config = dict(
    n_head=2,
    norm_place='pre',
    rope_base=500000.0,
    attn_scale=0.125,
    init_std_o=0.0592,
    decay_fraction=1.0,
    batch_tokens=32768,
)
Each number is 128 + 32 x the weight over its row's rms, rounded and kept within 0 to 255. Layers, rows and columns count from 0. The size above them is the row's rms in percent of the matrix's.

# layer 3 attention query, 128x128, rms 0.0479, rows 55-63,118-127, columns 0-127
size [ 95 103  99 108  97 106 100 108 106 114 103  94 102  95  91  86 100  99  99]
[[178 133 105 134 142  64 122 183 147 138 127 108 187 106 131 156  96 216 120  68 150 145  60 164  69 132 165 132 137 156 188 160 149  39 128 100 130 137 122 114  79  94 132 140 137 130 143 146 128 130 138 110 121 129 129 149 123 161 145 100 165 103 151 172  96  95 136 103 183 106 118  99 156  94 132 142 174 101 130 100  85 127  82 121 149 129  86 130 167 173  88  90 151 105 113 119 176 142  96 136 160 126 134  87 199 143  80 154 120 140  74  42 106 105 150 136  99 123 130  93 175 127 177 112  96 164 155 149]
 [ 98 197 135 184 104 146 109 161 178 155 140 138  98 140  71 113 140  97 124 100 109 130  62 147 168  89 116 104 117  52  94 119 127 193 138 101 150 143 153 170  69 138 139  66 194  93 133 129 120 119 139 143 114  83 135 156 136 136 141 158  90 105 119 102 118 112 102  82 104 213 131 116 107 179 132 136 127 129 107 127  68  89 158  93 120 102  51 180  94 125 167 109  86 121 114  72  86 146 169 145 154 146 118 137 160  93 128 146 127 137 134 148 107 139 133 168 125 140 102 211 168 113  73 114 107 139 167 127]
 [ 88 156  90 181  95  90 123  94  96 127 119 152 158 151 135  80 161 201 110 118 100 113 162 135 178 137 128 147 121  91 109 124 187 143 105 104 154 162 126  89 138 108 114 111  79 139 139  96  90  98 104 155 145 165  43 174 147 106 127 161 134 151 156 150 156  85 102  78 149 197 134 104  96 131  96 149 122 150 147 116 123 132  59 181 101 157 147 129 101 141 142 167 117  75 158 137 111 153 138 133 118 113  80 113  66 170 161 111  83 160  76  73  61 138 200 118 105 117 140 112  68 157 110 123 119 104  73 134]
 [ 43 160 154 106  88 197 150 141 166 131 177  16 142  99 142 179 144  83 108 153 139 201 111 152 154  94 142 151 132 104 130  99 109 132 190  89 129 149 211 121 122 130 129 140 120  90 122 123 106  57 167 160 136  47 132 122 107  86  97  68 128 145 110 114 124 143 128 137 119 124  89 170 141 121 109 150 114 121 146 121 117 159 111 110  96 144 113 136  95 134 108  87 123 126 119 120 119 137 100 150  61 143  81 119 198 107  85 140 123 110 132 143 101 129  72 132 118 195 136 120 136 173 144 139  68 113 123 106]
 [120 124 104  76 150 177 117 108 118 182 179 225 103 166 130 143 130  82 117  93 164 134 125 137 131 131  97 162  98 179 100  93 139 151 177 156 108 104 117 131 126 102 188 136 126 127 176 107 163  84 163 100 100 119 125 162 131 104 155 152  92 113  98  75 103  48 114 124 127 153 129 102 133 115 130 127  57 202  99 174  78 146  97 121 128  87 118 118 151 121  89 116 148 125 107 181 110 168 111 124 143 160 175 159 125 147 145 114 133 125 139 108 112 172 143 203 164 129 181 153 141 100 190 139  73 142 117 201]
 [153 206 179  95 170 127  96 103  98 103 124 161 178 157 121  99 117 140  84 157 149 112  97 121 161 114 149 111 225 159 180 109 163 118 163 143 125 142 112 106  71 119 142 134  59 132 105  96 130  56 184 128 124 127 156 148 145 168 160 152 170  83  90 143 160 123 176 135 123 139 119  61  93 144 110 134  66 124 132  54 138 105 150 126 146 138 167  94 155 102 110 144 161 104 110 139 143 157 147 112  75  93 189 164 126 112 111 168 117 137  65 159 145 115 147 161 108 154 174 140 120 121 192 159 102 138 118  98]
 [163 129 172 130 207 149 104  88  95 140  95 162 146 184 139 109 112  90 175 116  85 155  90 133 153 109 137  95 148 143  93 114  93 142 111 133 119 140 189 129 150 174 120 122 141 143 110 163 171 111 126 172 147 123 130 160  67 141  97 150 148 110 137 149 161  90  85 169  83  76 150  43 126  72 148 103 148 162 206 143 176  97 144 159 127  96 112  93 153 150 129 172 150 118 165 101 107 130 147 143 133 128  80 140 128 207 124  69  53 106 189  91 121 149 166 143 123 147 127 136 148 124 175 137 160 175 106 136]
 [147 116  83  94  86  85 127  68 122 107  98 128  97  67  82 158 138 166  64 113  92  79 128  86 140  98 132 165 137 128 134 156 123 141 133  79 100 129  89 126  98 137 112 114 187  66 145 146 111 114 190 144 180 173  81 191 106 114 155  93 122 144 125 106 146 131 125 131 107  88 119  56  79 133 106 122 102 132 121  89 116 123  83 133 108 114 112 148  78  93 110 163 117 109 174 150 110 106 150 133 114  96  94 166 155 114  59 122 122 125 169 179 158 115 203 103 176  96 112 115 111  99 220 125 116 144 167 156]
 [153  89 103 103 134  57 198 146  90 115  97 138 130 147 128 113 119 121 150 162 122 120 161 163 129 143 110 138  85 134 136 140  93 113 164  87 139  86 120 167 137 102 111 125 120 231 172 107 151 145 152 102 105 138 129 127 122 120  49 147  73 112 182 156  96 152 118 133 164  63 127  96 183 157  85 139 179 137 125  62 182 157  78 139  85 108  98 176 131  95  81 100 123 136 170  90 126 132 157  95 131  91 176 128  90 131 119 129 118 153 162 209 151 115 151 182  98 116 144  93 100 138 147 158 114 163 122  78]
 [ 74 124  87 143 182  94 105 208 163 146 105 138 122 138 153  97 162 124 131 181 107 163  91 142 155  92 124  69 159 135  63 118 104 133  98 139 151 127 166  81 145  92 122 125  97 158 110  92 169 109 115 156 114 149 134 133  64 158 121  60 167 118  95 134 105 163 146 105 113 103 170 105 145  95  84 114 192 131 160 176 117 114 165 113 141  80 202  90 118 153 156 143 136 158 132 109 184 128  90 139  31  98 182 156 132 145  87 110 101 143 130 127  95  90  70 111 105 143 136  99 122 102 124  81 106  98 152 153]
 [ 67  89 113 104 106 140 139 151 159 143 120 103 178  49 125 132  46 107 149 169  75 136 167 140 178 127  57 150 132  67 160 133 151 101 146 111  89 119 136 188  96  98 131  67  67 116 109 100 136 126 169 134 128  81 109 108 148 181 133 118 167  97 137 155  84 126 156 113 188  78 109 124 116 149 112 105 132 152 188 119  70 125 122 117 133 138  82 124 146 131 117  96 152 105  86  90  84 120 109 122 144  81 115 102 147 162 108 183 130 165  60 116 127 142 129 197 183  99 140 112 159 149 128 119 102 116 174 140]
 [102  88 120 161 205  92 187 128 139  90 134  65 181 124 140 104 144  71 100 108 150 175 210 148 166  94  66 154 102  86 132 155 136 162 121 114 130 127 160 172 136 129 103 142 104  93 195 161 120 111 121 136 147 139  82 103 125 141 145 129 135  97 145 115 118 144 154 109 160 135 182 136 100  95 140 113  76 162 109 144 164 123 143  39 110 127 149 132 126 148  56  98 104 184 144 137 112 145 143 159 154  86  77 108  79  90 116 110 124 110 154 203 143  45 112 139  99 144 135  98 126 109 147 130  82 103 147 116]
 [112 104  89  86 138 105 139  79 100 150 110 172  92 168 113 172 156 154 127 125  99  95 147 162 153 154  99 171 114 101 110 132 126 161 161 134 103 133 114 136 124 170 135 179  91  74 149 109 131 104 102 137 112 130 136 149  92 130  90 135 121 171 184  96 128 161 121 173  49 212  73 130 145  99 155 160 146 143 156  96  61 125 127 107 160 131  88 122  86  85 108 188 108 135 146 111  71  99 131 168 194 119 109 153 190 138 132 103 176 137 203 109 147  92 154  87  78 150  89 129 153 140 101 197 137 135 154 156]
 [213 123 114  96  90 119 128 189  87 137 133  83 109 112 102  72 180 112 116 123 134 133 172 179 142 148  96 169  99 167 121 151 140 102 140  95 140 146 162 120 114 111  89  52 105 139 121 182 169 106 147 107 175 139 104 111 110 106 134 111  84 124 157 173 162 171 174 121  79 139  75  96 166  83 104  81 195 137  90 103 108 138 143 118 117 141 165 221 132 142 131 137 113 131 102 162 113 124 157 139 103 134 188 168 148 104  86  92 113 150 101 125 162  90 137 132 120 160 179 172 146 111  53 101  85 108 128 139]
 [ 74 153 137 190  63 105 128  95 131 180 115 117 118 107 124 105 111 178  96 116  98 108 168 150 110 176 103 126  77 146 148 145 115 107 121 126 172 181 126 108  88 157 156 129 153 112 124  76 129  73 103 140 134 137 111  86 134  84  95 156 132 116 140  94 125 108 136 157 191 113 129  52  89 123 102  94 180 132 122  84 141 177 128  85  92 110 116 189 217 124 136  75 174 203 100 135 114  98 165 124 116 152 104 104 145  74 117 101 154 125 102 114  84 123  98 114 122 172 151 108  80 142 139 154 162 181  68 140]
 [164 100  99 179 119 129 118 190 189 100 136 149  95 149 139 116 153  88 135 168 120  75 140 109 140 108 111  97 103  66  95 149 182  94 178 180 126 105  58 198 136 140 148 117 157 101 153  87  86 157 115  91  78  84  87 141 111 127 141 135 149 147  65 117 147 150 105 129 100 145 116 133 117 132 109  75  83 102 104 115  89 115 194 155 215 156  99 189 138  92 157 122 137 140 177 151 151 168  98 147 130 113 142 124 109 158 132 127 116 123 164  74  87 165 166 111 102  84 142 135 126 162  71 115 169  91 152 125]
 [179 105  58 152 150  96 157 118 121  75 148 132 147 125 197 128 165  66 148 151  98 127  87 141 186 157  88 141  83 128 179 159 175 152 104 116 145 151 156 147 151 168 103 131 114 109  45 119 168 116  67 104 140 152 140 128 131 108 104 131 162 104 139 132 102  82 103 203 163 193 102 118 155 135 105 132 141 200  89 118 154 145 129 145 134  59 160  91 123 133  95 112 125 107 120 120 115 109 132 107 158 177  95 157 153 125 148 105 131 101  81 110 150 216 101 174 153 149 145 132 149 133 103 136 148 111 106 205]
 [ 62 145 111 144 142 150  98 137 136 113  76  98 115 111 184  93 174  37 124  95 138 145 178  47 111  98 106  93  71 166 139 142 178 182 199 147 154 156  81 156 139 131  93 158 113 182 153 190 114 164  98 151 148  90 184 137 101 166 133 153 138 124 182 100 118 145  99  85 104 148 130  98 138 130 171 129 120 155 120  90 145 149 137 113 137 113 137 180 123 135 171  92 170 156 180 105 137 133 176 118 127 164 135 136 134 131 141 116  85 127 159 165 111 122 130  98  80 171 177  84 140 179 102 126  94  93 131 104]
 [189 127 112 108 166  93 200 140 109 123 102 159 148  92 150 140 136  92 145 141 156 158 131 209 145 141 150 195 111 103 138  88 151 143 142 188 119 154 143  84 153 145 139 108  97 160 130 127 131 147 112 162  72 150 108  92 160 143 112 149  80 107 144 196  97 124 101 126 145 153 136 176 117 111 184 133 128 106 135 136 173 146 116 109 101 110 142 119 116  74 110 128 113  88 149 116 160 124  89 193  94 136  83  74 191 151 151  84 162 169 167 137 107 113 156 170 102  90  97  88 110 186 144 110 126 138 237  93]]
# layer 3 attention key, 64x128, rms 0.048, rows 54-63, columns 0-127
size [106  93  98 101  93  90  97 101  96 101]
[[218 104 160 147 103 119 125 120 114 133 138 110 133 177 129 145 144  89 158 132 180 187 103 141 102  94  63 102  51  88 158 190 154  87 169  73 100  97 102  92 113 130  82 199  73 156 205 133 136 179  95 102 143 148 129 145 139 104 169 164  98  96 158 174 159 131 105 123 119 140  82 174 160 195  70 110 147 160 135 154 144 103 110 136  70 162 104 139 119 106  72 154 180 116 114 177 143 142 117 168 142 105 163 141 137 115  97 110 136 136 151 143 132 147  85  95 132 147 131 148 117 145 147 147 135 107 142 136]
 [ 84 132 119 108 197 125 147 111 134 148 121 109 129 108  91 175 165 168 153 101 111 115 101 130  77 135 137 131 123  55 109 131 150 120 150 119 154 103 100 117 130 132 153 113 128  98 132 187  37 172  37 140 155 131 103 152 145 130 107 158  97 152 112  33  85 120 159 144  90 113 119 151 140  97  89 116  92 112 122 191 151 163 122 140 130  98 147  92 165 154 115 144  72 143 151 103 202  74 126 159  77 124 182 169 108 127 168  71 107 139 172 133 128 112 117 173 169 123 152 128 120  64  98 100 126 170 126  96]
 [136  66 128 128 112  98 140 122 139  67 104 146  76 145 133 154 143 153 102 126  97 135 128 212  34 178 201  92 168 152 166 142 142 129 142 117 117 100  78 117 158 155  83 113 149 138 175 115 108 158 167 123 100  59 142 127 170  78 108 113 116 132 110 159 123 146 180 160  95 114  81 103  98 137 162 106 181 131 166 187 110 155 121 139 154 172 139 143 139  78 158 156 121  93 152 191 107  96 131  90  96 122 117 133 112 104 162 142 127 117 117 156 111 131 152 108 101 104 119  80  51 190 127  79  89 100 131 149]
 [105 147 115 106 126 115 140 150 126 137 124  81 178  24 127 150  82 103 136  84 159 131  71 101 163 142 210 126 120 182 120 174  85 102  87  93  83  93 166 141 121 145 163 138 108 173  96 125 146 130 127  69 123 215 132 136  98 128  91  83 164 142 130 137 101 122 169 108 144  98 115 100 144 152 123 108 170 121 100 120 142 100 155  89 106 128 146 109 116  81 121  94 177 157 115 166 163 132 106 203 118 111 167 127 117  70 199 116 107 112  93 178 161 120 103 168 100 137 126  98 154  54 140 131 117 145 150 145]
 [148 109 153 121  77  73  95 101  97  96  95 138  87 112 118 141 160 107 150 145 157 129 111 133 105 134 161 152 152 111  72  65  79 122 100  84 120 131 115 119 131  94 174 171 116 144 138 138 102  34 107 158 150 140  82 101 123 109  97 130 113 119 129 155 108 141 118  64 157  98 135 144 119 172 114 151 156  94  89 201 136 107 167 137 142 159 128 114 145 125 178 132 100 176 143 133  82 126  94 132 108 147  92  84 134 198 140  88 122 108 132  74 128 180 132  94 115 122 135 124  95 146 235  86  39 140 176  97]
 [ 95  82 122 117 139 108 107  73 123 106 136 155 145 124 132 141  85 104 152 164 124 144 153  79 124 163 136 143 185 117 154  74  41 130 114 128 122 102  40 172 104 124  85 108  64 103  78 171 130 154  57 142 116 135  96 153 119 205 110 135 180 120  67 111 169 137 126 105 187 133  94 114 193 128 113 115 135 111 105 129 115 100 124 160  84 119 144  90  88 122 189 138 120 106 170 119  99 162 103 115 134 117 125 136 148  95 144 119 184 124 132  57 192 100  91 161 141  86  88 113  98 153 105 154 150 160 135 131]
 [ 74 163 116 145 176  96 130 110 152 100 180 131 109  91 142 133 132 122 124 120  84 153 123 117 121  99 160 145  93 157 153 159 106  98 136 154  87 152 179 138 132 134  64 170 109  62 166 135 109 131 161 151 133 141 131 113  84 142 202 101 203  81 114 132  50 107  79 120 141 147 123 110 137 118 199 115 117  92  82 141 169 114 119 214 133 110  88 184  96 117 129 129 126 164 101 133 131 102 179 148  94 177 105 147 153 117 124  98 110  82 123 105 100 127 177 135 166 190 134 129 170 134 170  90  95 150 180  75]
 [128 113 107  93 169 158 158 106 112 133 156 184  75 152  69 120 148 139 104 134 137  62 124 123 143 125 124 142 106 142 137 216  90 129 126 162 121  93 108 160 141 124 102 147 118  77 170 155 197 118  92 143 131 161 163 175 109 207  88 128 109 108 103 192 132 129  72 109 116 117 126 148 149 167 167 130 111  96 173 196 149 126  93  83  70 176  93 132 115 152 122  55 165  98 162  94 137 150 117 136  80  90 135  89  97 142 151 122 160 158  99 113  76  86 195 147 150 154  83 121 138 130 120 134 115 155 136  88]
 [136 145 143 112 119 107 129 135 145  86 158 171  74 150 139 161 154 127 204 108 124 175 129 116 155  89 137  32  99 104 183 159 108 116 111 155 140 140 136  83 131 134 113 129 164  65 114  77 169 134 119 207  49  86 106  71 119 125 102  93 144  51 154 128 141 156 143 203 127  71 120 117 170 143 139 100 175 114 129 186 140 101 115 141  71 133 168 124 146 102 110 165  95 117 110 149 112 139  61 106  95 157 169  90 103 126 138 123 147 103 113 119 192 127 143 157 128 115 177 128 172 144 125 135 146 106 128 116]
 [131 126 195 134 124 132 124 102 150  97 170 122 114 140 123  66 132 148 168 101 117 134 138 178 133 131 148 128 107 123 125 152 134 108 172 123 102 178 137 141 148 158 206 192 139 130 149 145 151  81  96 149 138 114 209 116 135 131 119  87  56 133  89 159 111 124 103 104 154 139 173 112 119 103  69 139 115 146 126 163 123 144 140 111 112  85  99  93 148 122 156  59  65 141 148 185 138 104  58  98 143 174 133 157  47 113 127 122 107 124  99  91 111 121 119 143 111 147 162 123 146 102  78 179 240 151 154 169]]
# layer 3 attention value, 64x128, rms 0.0479, rows 0-8, columns 0-127
size [116  95 101 105 101 117  92 102  98]
[[129 117 103 188 138 117  69 105 133 121 134 155 127 126 160 152 127 130 104 121 101 127 123 129 115 123 157 111 127 155 127 105 126 179  81 159 169 130 197 135 151  81 122 180 137 137 132  83 158 119 188 118 133  82 181 123  95  83 135 130  80 110 118 148 148 133  86 102 161 176  89 100 139 123 123 141 172 127  53 173 100 183 144  59  66 156 116  98 138 135 188 203 120 101  98 106 119 181 127  90 145 153 136  91 148  94 117  58 165 101  96 130 105  91  57 156 141 109 149  77  56 113 126 112 128 160 157 153]
 [139  95 159 153 130 100 153 175 144 103 131 175 132 213 113  89 126 163 129  98 112 133 114 142 143 147 115 128 189 150  97  63 147  88 161 112  97 132 115  79  98 144 126 129  96 179  89  91  80 149 118  93 106  59 169  81 128 104  67 156  92 125 177 167 116  79  64 151 178  90 131 136 136  94  94 150 133 138  78 151  99 138 131 212 134  71 122 151 108 129 149 101 128 140 182 143 148 139 160 138 123 114  87 109 129 113  54 108 128 121 197 105 113  87 143 132 168 157 120 123 101  90 144 102  80  78 132 117]
 [166  72 148 125 124 122 125 147 137 114 144  74  88 215 118 114 142 124 159 177 169 145 165 100 119 118 167 118 146  70 126 186 154  93 108  96 141  92  91 207  91 184 126 151 201 119  73 114  87 180 143  76 160  96 197 139 124 115 135 101 183 136 173 139 131 124  79 144 109 131 135 161 169 117 121  75 147 137 142 102 144 128 111 133 139 120 119 141 126 159 114 144  97 187 118 151  70  71 165  96 128 164 103  99 114 168 149 170 115  96  88 166 145  83 131 101 131 133  72 137 174 163 113 131 136  96 151 145]
 [ 68 106 200 128 118 133 164 120 194 149 132 120  94 101 159 119 147  97 136 147 115 131 136 160 161 112  68  89 111 117 142 141  75 156 156  92 121 143 101 133 109 167 112 118 158 120 112  85 205  93 127 129 169 114 136 131 149 134  57 201 175 104 190 134 163 113 112  83  95 122 175 102 137 140 120 128 100 143 106 160 136 112 115  68 128  89 128 197 148 158  77 184  94 140 156 103 105 116  95  63 116 138 114 140 153 100 113 130 168 100  96 152 172  71 171 149 114 115  84 156  79 123 148 208 106 137 108 121]
 [105 154 129  87 124  83  96 117  85 140  76  76 134  87 123 100 121 122 107 194  90 133 159 171  72  84 148 186 201 118 161 112 151 181 110 114 106 154 104  80 164 102  96 115 181 135 170 124 166 113  79 165 155  85 125 122 108 120  92 102 113 161 112 132 122 194 121  71 159  95  78 148 124  88 114  74 150  92 140 103 114 127 110 136 161 132 197 105  81  98 129  98 147 147 145 152 143  95  74 114 118 123 144 193 110 112 130 131 165 136 183 136 119 128 155 161 121 197  93 117 156  75 150 126 183 155 132 130]
 [125 148  61 122 107 195 127  82  79 164 139 152 139 104 168 154 154 139 192  52 106 156 187 119 130 140 147 156 192 109 121 130 145 118  63 132 125 174 151 109 154 133 107 117  89 121  93 114 114 167  95 132 130 123  99  98 171 157  90 146 123 120  70 107 137  98  69  73 137 133 113 181 132 161 141 135  71 156 154 141 131  91  96  77 111 128 177 169 136 110 136 125 147 132 121 152  90 156 205 128 145  94 138 143 129 149 108  82 123 104 189 113 150 163 124  84 173 107 189 134 117 180  64 169 142 116 125  91]
 [180 172 178 138 115  98 118 180  70 114  93 168 161  85 144 159 114 100  42 155 109  69 123 110 186 137 142 129 149  80 121  44 147 106 168 125 111  88 141 114 111 132 137 111 148 175 125 122 144 139 133 141 173 166 163 130 130 117 132 105  94  61 124 134 123 147 155 112 112 121 125 124 140 136 124 109 128 115  77  77 105 176 136 109 162 128 125 164 118 100 128 108 126  96 100 186 151 164 140 189 133 156 174 137 150  84 127 105 134  80  92 198  96 175  87 109 173  70 107 135 130 173 181  99 170  73  97 108]
 [127 137 120 148 173  94 109 156  98 162 134  56  95 141 138 141 113 133 115 126  39 173 139 126 136 170 132 118  91  97  99 141 109 132 139 137 171 138 148 122 153 180  73 121  54 160 163 133 128  87 127 109 184 160  70  76 130 173 127 166 114 103 174 122 100 103 121 128 159 170 106 153 153 120 127 111 163 135 123 179 192 164 137  30 139 123 144 121 125 129  93  68 149 149 198 124 129 124  94 124 150 136 163  67  96 114  75 154  87  83 122  95 122 145 132 162  75  75 115 109 112 155 103 127 143 148 140 185]
 [114 122  95 107 159 115  85 194  74  97 107 135 139 140 142 149 112 106 108 141 135 136 116 133 122  56 156  80 113 113 167  95  79  60  90 123 107 154 147 138 130 140 144 143 104 172 101  95  85 124 165 103 150  57 186 129 166  86 196 154  70 119 173 131 160 157 115 156 148 124 170 104 134 103 161  98 175 195 107 118  98 137 189 141 116 136 131 124 138 162  83  92 140 114 114 105 133 164 200 138 178 142 166 156 131 102  72  94 127 115 181 123 150  66 174 174 131  95 147  83  86 129 159 154 127 158 134 119]]
# layer 3 attention output (transposed), 128x128, rms 0.0594, rows 0-7,64-71, columns 0-127
size [126 102 102 107 108 112  97 100  77  93  93  97  98  99  91 109]
[[ 87 137  80 105 180 156 149 148 138 113 132  98 202 136 155 121 105 156 137 158  92 175 127 109  65  89 125 178 141 121 108 115 132 184 103 171 160 144 110 147 118 158 127  93 121 139  92 145 157  96  81  96 108 127  74 134 132  85 124 103 104 156 177 158 154 111 147  90  92 106 153 178  98 131 163 161 101  54 128  78 104 175 141 110  83 120 177 120 163 183  73  52 130 122 114 149 175  75 174 122 164 118  92  96 118 153  94 135 102 100 152 174 153  80  70 102  98 116 162 106  94 156 117  96 136  94 126 106]
 [169  94 150 132 136 160 148 103 128 124 147  75 164 159 184 117  57 109 149 123 104 136 122 142 137 141 105 110 136  83 114  73 123 141 140 132 114 120 157  61 100 105 173 131 123 180 136 151 174 162  70 127 162 201  82 149 128 161 172 203  92 123 125  95 168 138  97 159 155 151 169 115 183 132 104 139 159 151  54 156 143 136 162 112 115 158 145 173 107 109 156  72 138  86 151 107 129 150 123 137  84 138 148 166 131 157 177 172 143 168 156 124 117 186 201 100 148 136 166  74  96 135  75 145 175 124 142 160]
 [ 80 140 101 142  28 122 120 164 126  91 127 171 124 108 144 154 161 121 139 158 139 136 130 111 129  98 169 116 173 160  96 113 136  94 156 112 128 184 145  98 132  70 138 133 137  65  89 145  64  95 108 175 109 123  85 124 178  72 117 188 171 156  59  92 205 154 147 143 119 148 149 145 169 170  93 146 178 181 104 132 137 151  85 121  96 120  86 138 127 102 106 118 120 130 150 109 171  89 123 141 159 159 125  42 170 206 130 141 158 124 118 127 144  98 167 177 119 127  94 113 131 116 117 151 149 124 123 166]
 [129 126  98 128  96 112 164 123 162 140 155 134 161 105  89  85 163 138 177 151 107  77 110 191  72 135 114 182 170 131 156 109  53  95 156 177  97  66 100  97 110  96 108 153 202 109  88 106 123 155 169 116 145 111 144 162 138 133  96 117  98 155  76 188 127 149 176 173 131 202  80 113 104 144 136 128 123 125 146  92 104 132  92 114 142 151 193 122  87 125 113 161 102  59 126 158 186  82 111 105 174 130 179  98 141 137 156 125 119  94 141 121 186 105  85  87 105 121 150 145 115 135 124  88 148 151 160 137]
 [129 142  82  96 128 157 128  81 125 137 131 164 182 124 114  20 114 127  60 184  77 100 136  78  92 120  93 107 117 133 194  75 140 129 151  94 163 111 100 134 183 192 152 166 162 147 112 144 120 139 144 126 177 144 141 164 144 132 136 114 112 173  93 146 178 167  95 178 138 115 136 103 135 118 129 114 148 106 150 160 121 124 145 126 122  88 138 101 134 180 183 141 166 144 150 207 108 120  78 115 112 114 130 103 130 166 131 110 126 110 139 154 158 105 172  51 147  95  69 200 135 151 177 106 108 137 105 151]
 [ 91  83 146 176 128 125 128 103 126 107 135  89 113 136 141 148 118 139 152 170 138 126 201 150 149 149 114  87 110 132 148 115 175 112 144 118 162 115 160 109 178 130 129 102 135 140 179 100 116 124 108 166 125 123 143 112 119 107 100 167 179 197 129 142  83 111  86  91 113 134 192 105 103 156  59 184 152 150 158 164 154 145 123 147  17 115 213 124 155  58 184 116 177 168 151 124 133 153 127 137 180 147 175 150 107 119 127  93 150 121 149  90 102 114 134 107 135  70 176 140 133 200 122  91 134 144  92  98]
 [132  94  92 167 121  80 138  89  87 152 140 100  80 124 183  79 103  85 113 137 168 169  78 112  83 120 103 102 136 139  79 106 129 106 167 137  97  93  98 149 107 153 128 135 116 123 252 109 123 122 171  97 184  91 159 114 118 104 160 104 115  98 171 159 161 128 157 129 115 141 172 136 159 121  81 102 130 125 177 102 165 155 168 123 107 125  78 142 163 137 145 112 148 185 113 151 115 115 116 153  97  76 144 156 107  44 116 133  59 150 143 154 179 167 109 117 104 143 112 157  80 167 185 124 162 100 124 144]
 [121 184 125 120  84 119 159  85 123 107 169 109 125 115 163  92  83  72 104 127 107 153 112 158 161 128 139 172 149 108 149 174 107 161 127 106 126 145 166 165 153  88 133 112 125 128 120 129 162 107 158 156 127 146  88  96 142 163 145 163 100 171  81 121 138 145 194 136 162 150  97 144 132 139 126 100 136 117  80 118 155 208 206 144  99 150 126 170  72 110 102 138 155  91 131 121 101 141 123 146 117 195 170 224 193  90 172 124 137 141 164 105 130 148  74 145 127 181 123 143 181 122 169 183 130  91  75  79]
 [217 139 141 149  90  70 130 155 173 122 167 109 103 124 116 123 222 173 108 120 115 137  99 152 159 118 137 125 117 137 135 184 136 145 119 154 126 120 165  90  81 152 112 120  98 174 104 115 100 164 171 149 122 157 140  92  93 166 112 133 161 169 148 181 114 126 124 179  67 171  86  93 111  95 138 118 150 157 123 154 166  76 118 134 191 129 117  96  62 136 154 177 110 151 176 115  98 139 112  84 103 144  97  93 165  88 168 132 180 172  95  78 107 116 102  75 148 136 156 138 184 119 128 102 141 101  96  79]
 [122 151 130 138  84  82 111 105  71 149 103 136 151 138 140 206 113 165 101 119 138  71  80 106 124  65 117 121 117 131 191 190  78 122 127 115 145 148 125 142 157 133 121 127 121  74 172 109 135 162 129 122 151  66 162 137 147 134  95 116 161 132 150 142 115  96 118  94 126 133  87 153 141 115 118 126 123 113 168 140 160  89  96 155 135  84  82  13 143 101 136 137 167 146 135  69 128  72 117  68 161  91 135 111 202 111 161 114 182 130 188 137 154 142 119 117 148  85 101 163 193 162 152 115 163 124  89 153]
 [148 128 137 117 147 162 113 143  78 143  84 112 148 123 131 110  99 143 115  66  84 137  95 169 128 202 114 142 160 156  94 137 114 145 111 130 127 127 173 174 124 140 121 124  89 205  90 141 134 160 157  61  98 201 152 141 122 157 113 118 150 103 132 168 140  86  45 111 165 136 168 203 119 106 180 140 123 119 116 117 126  93 112 142 132 166 172 116 102 164 123 209 169 109 176 112 112 163 179 148 148  81 112 161 161 108 149 151 105  66 125  81 158 130 102  48 124  99 136 159 142 110 137  82 112 173 114 140]
 [ 78 105 184 100 129 147 133  76 196 115  86 160 118 123 185 142  89 159  81 162 145  76  96 115 163  84 104  91 162 130 112 114 121 138 140 155 127 122 134 191 115 136 109 133 102 137 109 104 117 123  94 122  47 122 142 108 148 205 115 124 151  85 148 133 158 114  98 117  98  82 137 127 107 182 120 177 121 112  57 167 133 147 162 156 141  96 102 104 157 193  98 145 145 129 150 156 140 196 110  79  93 122 134 140 105 150 131 159 145 145  98  65 131 123 134 117 209 123  98  40  79 136 130 106 131  99 171 138]
 [106 168 112 119 116  58  96 127 124 137 157  70  66 113 153 158 132 126 120 111 196 156 124 169 160  86 141 118 124 117  97 127 131 120 124 108 125 191 139 134 151 109  67 165  88  81 166 162 151 137 110 160 182 104 149 152 184 126 139 101 140 142 154 107 129  78 195 101 150 175  98 128 165 120 130 129 161 135 150 116 131 157 138 158 111 125 114 174 148 152 118 134 151 123  88  60  97  93 151  87 118 144 171 197 154 125  95 122  75 153  85 127 181 116  97 178 138 191 176 159 116 114  52 195 119 111 102  92]
 [107 197 157 122 106 116 113 114 141 188 107  95 156 129 147 108 175 123 139  93 125 145 128  88 117 102 137  93 177 116 151 175  30  85 163 111  88 101 117 137 153  95 137  98 113 166  80 122 108 136 115 142 132 153 109 135 144 182 153 104 125  64 124 143 179 130 129 111 104 143 161  71 162  71  69 100  92  73 106 129 117  65 150 111 208 181 182 148 157 178 144 102 127 155 109 132 124 175 139 139  87 131 151 149 146 108 143 129  97 170  72 123 113 136 140 183  86 144  99 112 154 116 111 145 154 140 204 110]
 [154 105 140 118 162 167 112 168 144 102 119 156 150 132  83 105  99 181 136 121  69 132  80 184 140 186 115 160  85 171  94 131  81 155  94 127 108 185 182 150  99 150 107 139 137 151  94 116 125 172  87 112  95 219 100 163 151 154 120 144 160 149 116 121 144 124 136 146 130 141 137 162 140 115 207 109 147 134  79 182 126 105 128 122  75  73 203  99  86 147 117 146 166 100 126  93 152  68 161 164 117  97 116 101 132 184 111 149 181 112 175 139  83  74 104 132 130 133 128  81 178 117 159 155 139 150 138 101]
 [128  84 118 164 148 115 133  74 145 165 164  84 100 119  90 151 203 148 113 106 109 170 188 101 152 139 103 166 104 196 107  70 103 121 149 144 144  86 111 104  93 146  92 123 130 128 123 114 112 170 170  52 166 169  89 145 152 202 132 142 175 110 140 139 132 141 136 161 115 156 174 109  67 172 110 145 117 121 159 150 111 116 126 141 143 108 152  88 154  91 135 128 145 134 102 117 145 101 100  55 122 124 126  67 103 129 100 112  95 122  33 121 119 106 169 111 121 147 135 194 126 173 131 139  45 172 154 123]]